{
  "norm_place": "pre",
  "norm_eps": 1e-05,
  "positions": "rope",
  "qk_norm": false,
  "init": "uniform",
  "beta1": 0.9,
  "decay_fraction": 0.592,
  "decay_shape": "pow",
  "train_tokens": 476100000
}
Each number is 500 + 50 x the weight over its row's rms, rounded and kept within 0 to 999. Layers, rows and columns count from 0. Numbers have three digits each. The size before them is the row's rms in percent of the matrix's.

# q: layer 8 attention query, 256x256, rms 0.128, rows 142-157,173-189, columns 128-255
# k: layer 8 attention key, 128x256, rms 0.121, rows 77-92, columns 128-255
q173 095:497455470567390544484528545461523538446487556506475560559450550565535519447507471534411529499460496433534462529503487511461581471465552519574480437563478569520556487542441645421512532497544513449404422511512480432540469532570457471524596536445525466472529514570419488521463496433483559600504462418439508534465484467537467484521512509541488527501544404606534507544498477509475453468543
k77 094:476423453490528519578505521514474386550538529460557447462453420417433452671550489523522532465473500532534494584419371430582446459501522546508462562531438575464440504513565473533487465592614443523452536474479623468530466520555444565560525399516512504486520476465478517448567377448492497492485520445475466510529419560492482497382449518559517436552441499477564489542473522514509465454422
q142 087:468478417478524560462502503520491477493436488492489462551418516433417507424609567438489589537497516499498534486484514517523514446537554551497635546533594525574406547577523553458494397397484495415441399518501456458468549491573581511529460486442433541475507398546505506547528488562540398467442584515387560479512435549524503410539499450458418480470595484442528504478542513488420498540526
q174 090:432481500460598516401506595494455402467484440508476449505518511460485465467591572496564486544430477522559614526443478467547511537532541540485597612521609466499405451507546425522535459460535556419443470510461477512541572519552532579512450464415517529480528487477480487454586542537417373472478558522429552470547437519463514459482491473569557429477636490446605465532486573544454436517472
k78 132:482563478467409514459507520449564470509505469579482460436506546475494518441441436545438461513578465541517491427536501570472587425585564464439498464480474509556478405544536551445462453482550496466537473424482491546571438493502441461583544444531431500462459383445497483548486622521542496536497469502512565515468490475532545382558624503399512468515467603519461573454516491397411434602523
q143 122:490505495530473502509454603573562449520351463546531420452427484500431522529501521471421525513482569495449522519466461562442507507503463447516549451580617425568515560593505575483506588517554508432417570487529464512530493572597543492488519481482474511478553399536483442487490502508532427530461463552445525463498472506527480456445471453519496437555554439563520418551590560500450438491512
q175 139:464528483514474479527483615533533401491436477542488457521453469472458489510533508493421455477430573493513549567416423525436488500493495437509533453528607477613478565561486549491534564488530504426448549500559498479522559517618495492540548443383499558424553439537446477485470466505521414578472537515497509483499469522545462430447466437538468456529589398523505483549560502555440458465484
k79 100:398520523466420501494561526475557557451536482585508460541515495496529482460492537554458500542504491472520468470506577540461602467579534471492504472528530534516444498484548530461444571462508636479539481492514428501574467515524537447620477572437459431499521442472538403544499561497403453439513480584496552560432410516518503400591567492477469528508551559496484467432521497529443495527509
q144 120:545500527535496496478531503537558500437418518472497546469461468533520445399528430523539408576541501477476492463456467487518562545454619562523566628635566446499485455476596544387413470531516620453465585467425530510546454483483512551456530544546400564496533451476520444506521571564431434518496449557502504530497464478527599498462508554455462545523580516417540478578445480465507529524560
q176 104:484505510484527535502590533501576481433471512468524571495450515622549473401548493504527476592521574506490480457449522521545581555486564539482541618608566506510482451486575535378439529526555646398382558541468508552590528493506474533466541543498438582544520421539504487574548569584377475510490461546514505517466532495507570445475556533471466527513593546485501493555504508487465484577573
k80 096:533435542546445396569561552508459481575525542477551471434496501495563536521440451526485467461568586539477481550544525483546460510433480530532478610457420524550427496500524485477523396577552383514371536402543574519429452510447514544446460441489550526424489498448553539371535408480558507526456511412362464469573475481513436494494526483493581470522455501511560481517518493513603495452566
q145 099:516453493484481453501480449515481431462476548440516559528579558429488431516557565436604524533464549418477528421614486434474393482592411527496547544514466549403567537549497507477474457456405470480504433490492531477489465490452546439398498572457477499481553576540460532438484530508446562447486512508530518469508512500547471527536444458513543526559462479413520518500510546538546497439454
q177 100:615470493509524459522478433565444519506495492507467557484505496476538490514588529453527523483487512507452550507596487483506415464519358425486468497537522519379583552507503433515496513527474445435521503484490559525453447480497502468366525547567495467536549579465474478498455516479490548386537507512559496452504421492556453600606450452503543547488477431488526564531519584542568502437406
k81 113:465563471530546471483469452554513515518469543399513545458520504409458544574535412463545564569498579515503538457510484459457556485487612553587551616560509456492522494472563481529511467497605514448393598472508551556529504514557603512417555545558462512444585408473532482516492458565503503533467464534494616435486506430557585460551518571563492559438559481482429495556511482450419444560419
q146 128:509507553576466443481492514587567464420452537400526490397424462580466474488450445560549442482604538485435477455437546470515523547460499514549511561593517455530548501512500479454397532497468614545515623527454580532567440534488534508432466587519434524550480421595465438453456505514455520514524477552494474467563618430471540476408465534405467519491523595549531451542458553383561570519538
q178 116:490512555515447502559472494532595547499475510424556520420504466545497472455416475529482546409605553479461459441494573518502570524479546471526476463585540541566491485546514530420428596517519612469494563555488583581556487515479541450489504522556418500590466426577508434524452500464479566519528484524494493539559608481525488509442415538400426471492454558561551474514440552341501535479558
k82 116:474472509581502493544514570518523441551490536421540469416445494489494549583527437509542538500480518549481595509476370449520567514460535482561493557509574477506472510537569507518529405550613412478417597430440547497507519566507478489466549288498467565451526391523502532438528510574558508562488521496482534475557494483483533500396396490544518449456582490564487471613464503444490483521448
q147 111:461536504456501480498499595460459427491497490497508443491526489480515488464483553457448514538521431430463511520456544448496448508518494500478531492467526464475534539517491522461554509468506478433475522539575471404510575435482446431564471460443498502503526511588575558511651499528560462478460538564613434567456535530522423512491558521491465521519571541475538555482476501505429507570481
q179 108:474501482429475525510571518414419442519521461486517474511536517498509498461496508546409527584588447496532521573463524435484486438550514534442553489512561461440580461541509541550532510465480450426509546502467496404551476485446500409568522486500464429549491527539578484536632488440530509402418473508512429579454511591514462519502557501511534559591455581472552534526373523487509545517474
k83 107:513561456490465455506519555548549453431489517558541435515559507504591543473536491508533416537533440511517588575478438507486627551504486407475538481519526455486501506469462504507608501435482491466421515485519458503476520569465450427517543384469498498368491538440457543428523442499550507529529472528573514476494567437494443470543446450530515600522580465537455533456512451509538487530523
q148 124:413496467529536552418528525620458459441423565470451493516487445526475472595506600444580471493446436423385476421475435481480571545597394471491424425540515499481567597473478492489513509498530512480483499563591507470548486584529523456430535475485529515432572536565395532399508476498496483533490453494559453464481542482448511497400490557550536470568521558545503467561535612505524534520393
q180 109:466499458489540521446542515665479532490433562447438489532427464537472480528510588410530481411437489392381408444433491451487476556555461390516437386515440463488586541466466422502496494499495524423454555582555476481554476516477510457448462503533463515473517510492400489437460442478496529479522418575481467485496506494454483492397469549514443427529478540564492500577539556531556499459440
k84 117:564491514433510409485531446620469503457444508479540531564471467509511480573512481427459595476591554435463496450433477503529477587442440529456472410478486434581475594526533586467514555466566496508516465561541440468478497518530595482474464427458510518458508514572494512479460489535531482481484576468498477497488510468498532462509494456596477491481561467501502566544470563483409515559455
q149 110:434626590485480541498487516459506507490549507518513445483388527552469558517479439643401468604492497453583556383644480556464564498551560441535464498474394440481481445561612442482531565440524591477415552494480472493549524451445499405632521537526513523448493502502472474519468560502491516457518478523482433598519408581454451452520562529465513545525530481559552387484502421527503527506498
q181 110:438595502509423550480509575487508552465531552474478524493452472557454490576534497596428439595543532489611590373560479534487553526545523496512544441448439474509474451517587500477476504488511490527435445423492531465415482479480499460622566478565539523411479529520443509544480575482518476476542517507466452620521389607502447457551629575470444531511436523556612441493501395530511506509429
k85 112:423459558483522500508455473439449568455513493538442501539532505480571493423461530540503493578431457427539485503514498527565488578494563483500498498413506454506537456513509475499507499473470531533567565490551434387522430498389405491517573549372602457482491553570540508499511498456458472544574500570524474576547408527485341578534501498572517524461472444453538408562457494594537545459509
q150 121:488474500460563472464466522458464439510607593498525594599563551490545579446465585514585486533418411514463498556513448473520517556556460577512523564468473571464448508482514557455474417505412511501526390469496524548535543536510497497529487448460525484455569568446527493460569481477541497526478484477570458507405513517467470495504428459602507517531528448423439515459634521632507481534448
q182 115:561468510499520424424479570475504441508525633458482539551548574478524545473520540441589403556437452470473498573468464415519524594512438581478516629463477510443452495469560480495482392484385484536520390451467512538497510558525489521485454476450507535451516542416531495479575511475524431560497488498547490531404484406407492524477498460545471585551497469478429525496536469617498444536474
k86 116:541579489480507507503499521501497617421576470531485521594489480545584465439479536485430508532532529481479441418474571565482411451561473576535516540553536532465496517473483519435450432515449479497452487498510468587501521559457532565474433606478476443520471527523536384521430512461472498412516456445429390551497524510464533438482563510503439573527438518436548570429577542573483566472509
q151 118:525498442516490518385504491581568441446409510495538546347481498521479504488460379512521421473583545439481489408437466479467555545475612550522474576563516489522519527542532503407452549471548522474521506500488534541464419467524505531450563466559421610551560488535475507551507532605542582555561448554463459513491491411535529495442471474464515525580536554495616463473517528404465463529556
q183 107:503555459528497561408547502518568456474421498564509597408491548553508555484462514481490487408593565406508455482444519505482594547525609477526415534580529544522552486514496497383468589496545545486465508529525455531472464508523510548403579479530427528570507521536541467633452547536504596537577474541444441495442473459525468470507481507503510527555505491539591533457550534370438473553512
k87 112:481500450453527414473467461531435428443513521508537574502393453544573458582495464615502547500528545493532540493530471582458441487483530503446576626542479436490373417549584582427485516534608449527451562494488518466485562457508472571495486421486450597535513487554503549460541517564449516611501447431443521441508491445567536525411515560561557409488518533533501554542511396471482457539459
q152 108:496518391473572509488540500424478523547557414528507432478399467443522581479545495406453569436441476535485444468526618477527426457480463426566411413447579504498557573544494468532509566446482457505544489460547556520354617510470515563531486509587556494466538486512507463429625459497535567582590489586499512529507521536546535533583378487500531491489497437471464524460512475546445496486504
q184 112:493476489526612537400493533431521479475551442461523401439353456494496562509532475468517515494410455530546479464479639434516446503522429452546431540482602503522599571499544509525456539494464489499602504478533500514489488496454570579524436572595450467492479506467545502395579467549544591482568484563446506518519557506511569474488479502481563530474483496425491502499526452566439508451557
k88 109:429498439472467513429529505651541490558541430545527432429458510443484525443534431464406477545590553575497566490514534472502533486536448451445443431448557497580523492565472541448502568464536510448531524521529539528423545486568529574531443462583560541495414485537543523571479527532611441562495507508547455447516535533605561470514478506495482467550447568532521571488519451418419427546586
q153 110:458416444517535446509529398444514524530433415571520469548466473481534499430642532513434554507428508512440498503601495447530503433465563416510635456480499554552444490520525489486525407499482478524409511504449582503478505522536483474487539499532477444555515538524530569493501417512493484428556469383482477441487453435555487626532455493544443510386477482541475517477539473514518421377377
q185 105:530476396535478491477482488545479527494430411557537413474485449433542544491580498519443529478408480504456498473558461465554494459437491452507570385530500427575418490483529511479521505464501534486525537542405547520506472485475434549488512503465461537516525446513585503457499519563522414529539428424507480481570437421592502513513381504453428478349551479524387529478464517480447463426469
k89 113:473490483547606516526471458475506528575556457446450513542549542456477503459434539486440621532540488507474451543560565523505480513475559462449545422566548555550510609567491567517401503549559502513519500524486539557422483447572444444442570447602468502538524457449428495567425514549451561458526487494492525396515500494501582529565476422530494493455547462420467521472615486473541484422519
q154 123:593505529558500467432504494553587519449462549438565529424400499512486487399430542475568438503660494550420533482462598520440511479436545555479464499497495502556532497441599485448422462517554504547585449549525537504470474488505515604464463507580512600546399415487519515588498448486477479502517507566501448536544574510547579442416492471437395490558528617481522485521470575421465528523622
q186 104:529532543517459457463491528469483514483480505441552508523511559398549477431419572457538504486593484501441526471516619527417561447473587519516454471409561603534472481499626531395447502483598548521484435525489533563518535489575462545566476496586509573570456410508502501520539467449489508579466499603531554535528502597591599464445473484431372451575543547427531500459454584412483453530604
k90 117:485412584592485473519559517533498452526457486437588541442481464457451596472518537551553469576496540555522480572452485430496605504504489505527580534494472511442482491590621453480508459480546440491397451475608471609472540495469537574468441369609525527473517406540519496476536496543439498586548512414545467443523494448563560482453444434532479489464562492468516386519509633446562487456445
q155 112:487479424481471532466471502596441584487477575426517513485444521422514470522599547452566601528549515534446479533483518577461541500541525574581536542504537550480453531472523522449439466519461572557480471451464568514453446517494473550495496502561522644425483457453432412418449535495462482607468431545574504492411527451580575480510474477431437526481521481491462506471472457501591541494477
q187 113:501508385468448522495511454532412622547476521463482537534444528347458462573593520393528552450512561561498468494500525526445463501497480528519534436501494650438437509409514516482494522563472571555471433425453520487407490455524443581493521456590524569507514510471396473473457448490502568563433461457532508510476536514592569528512535511547507501445502465480484517485472483491508487450442
k91 113:473370457495575447510546568549431475458514531464493428485478531463427541509432446473461488458542553531449492489490542496611526495459569512564551588483512399502401623584464521495479504461488509534555511455528564605594538436468581553496537564553493456418600413519545438548506492529567479502445537500499557477491482474565533486589481507606484444583528476485534463479544538484502419533567
q156 113:564477466587528504459443565510473438437572432418491517468544472576489571506444510587517397442427494500535502492439454530478504491452484493460358498503410443497485510484450427508469459503441466582526529463482476549525516442511586476612475505516500503523470528460512467382468646585480493558466396516543522467517505468398473512416526583452525556438556485545371409528460544530493543401485
q188 106:552463460511532490549468537456549454495482478465560475399510417545520529433421474651564485489415521519520526533455517553495485589417585466488417526488456525539429474464541458491507418612544505604552552460424485545563498450457543513538513529535534569531462447463483414446478631571460516467459441508486473519540537420432555507431525585448527477517479565562449373495457484485485565441529
k92 112:503598479500512464454545446416482449426520509443555480492470586575544508515446465526495551524509406460534565410517420502569524495588462594489360551489502526562488494497430387540526456523481392459489595525487521585499515498487485430515506376545522474490454469512534509512502580569631535553429488483548478484465572509450482486508515492493558550445474540505514589545535477409415526516571
q157 107:511377490539573454535553530469544511450461420565408569499422519519500529397474491501509478444444525577509565496581510492503499504467542412408555384488460505514527506505466481578496570475495492496507560418501465463448521466556558546497463484470473523564452562447547508490404463502525525490537528472491628443501536489540416552572456541559445395444354421575476558533461514464535515498536
q189 108:489394504561541495532504595537524467492509454597452536497447504387493527424481493564489446420456477565500509524540473469500502448465515392458580363511458447485449475481461538559508513447524488508509495388493397446477515518476469524511478463412521530523536555434617534488407521497529465493490559498537572451525543501473429503523373452528484370384460451554475517516489518521551511553469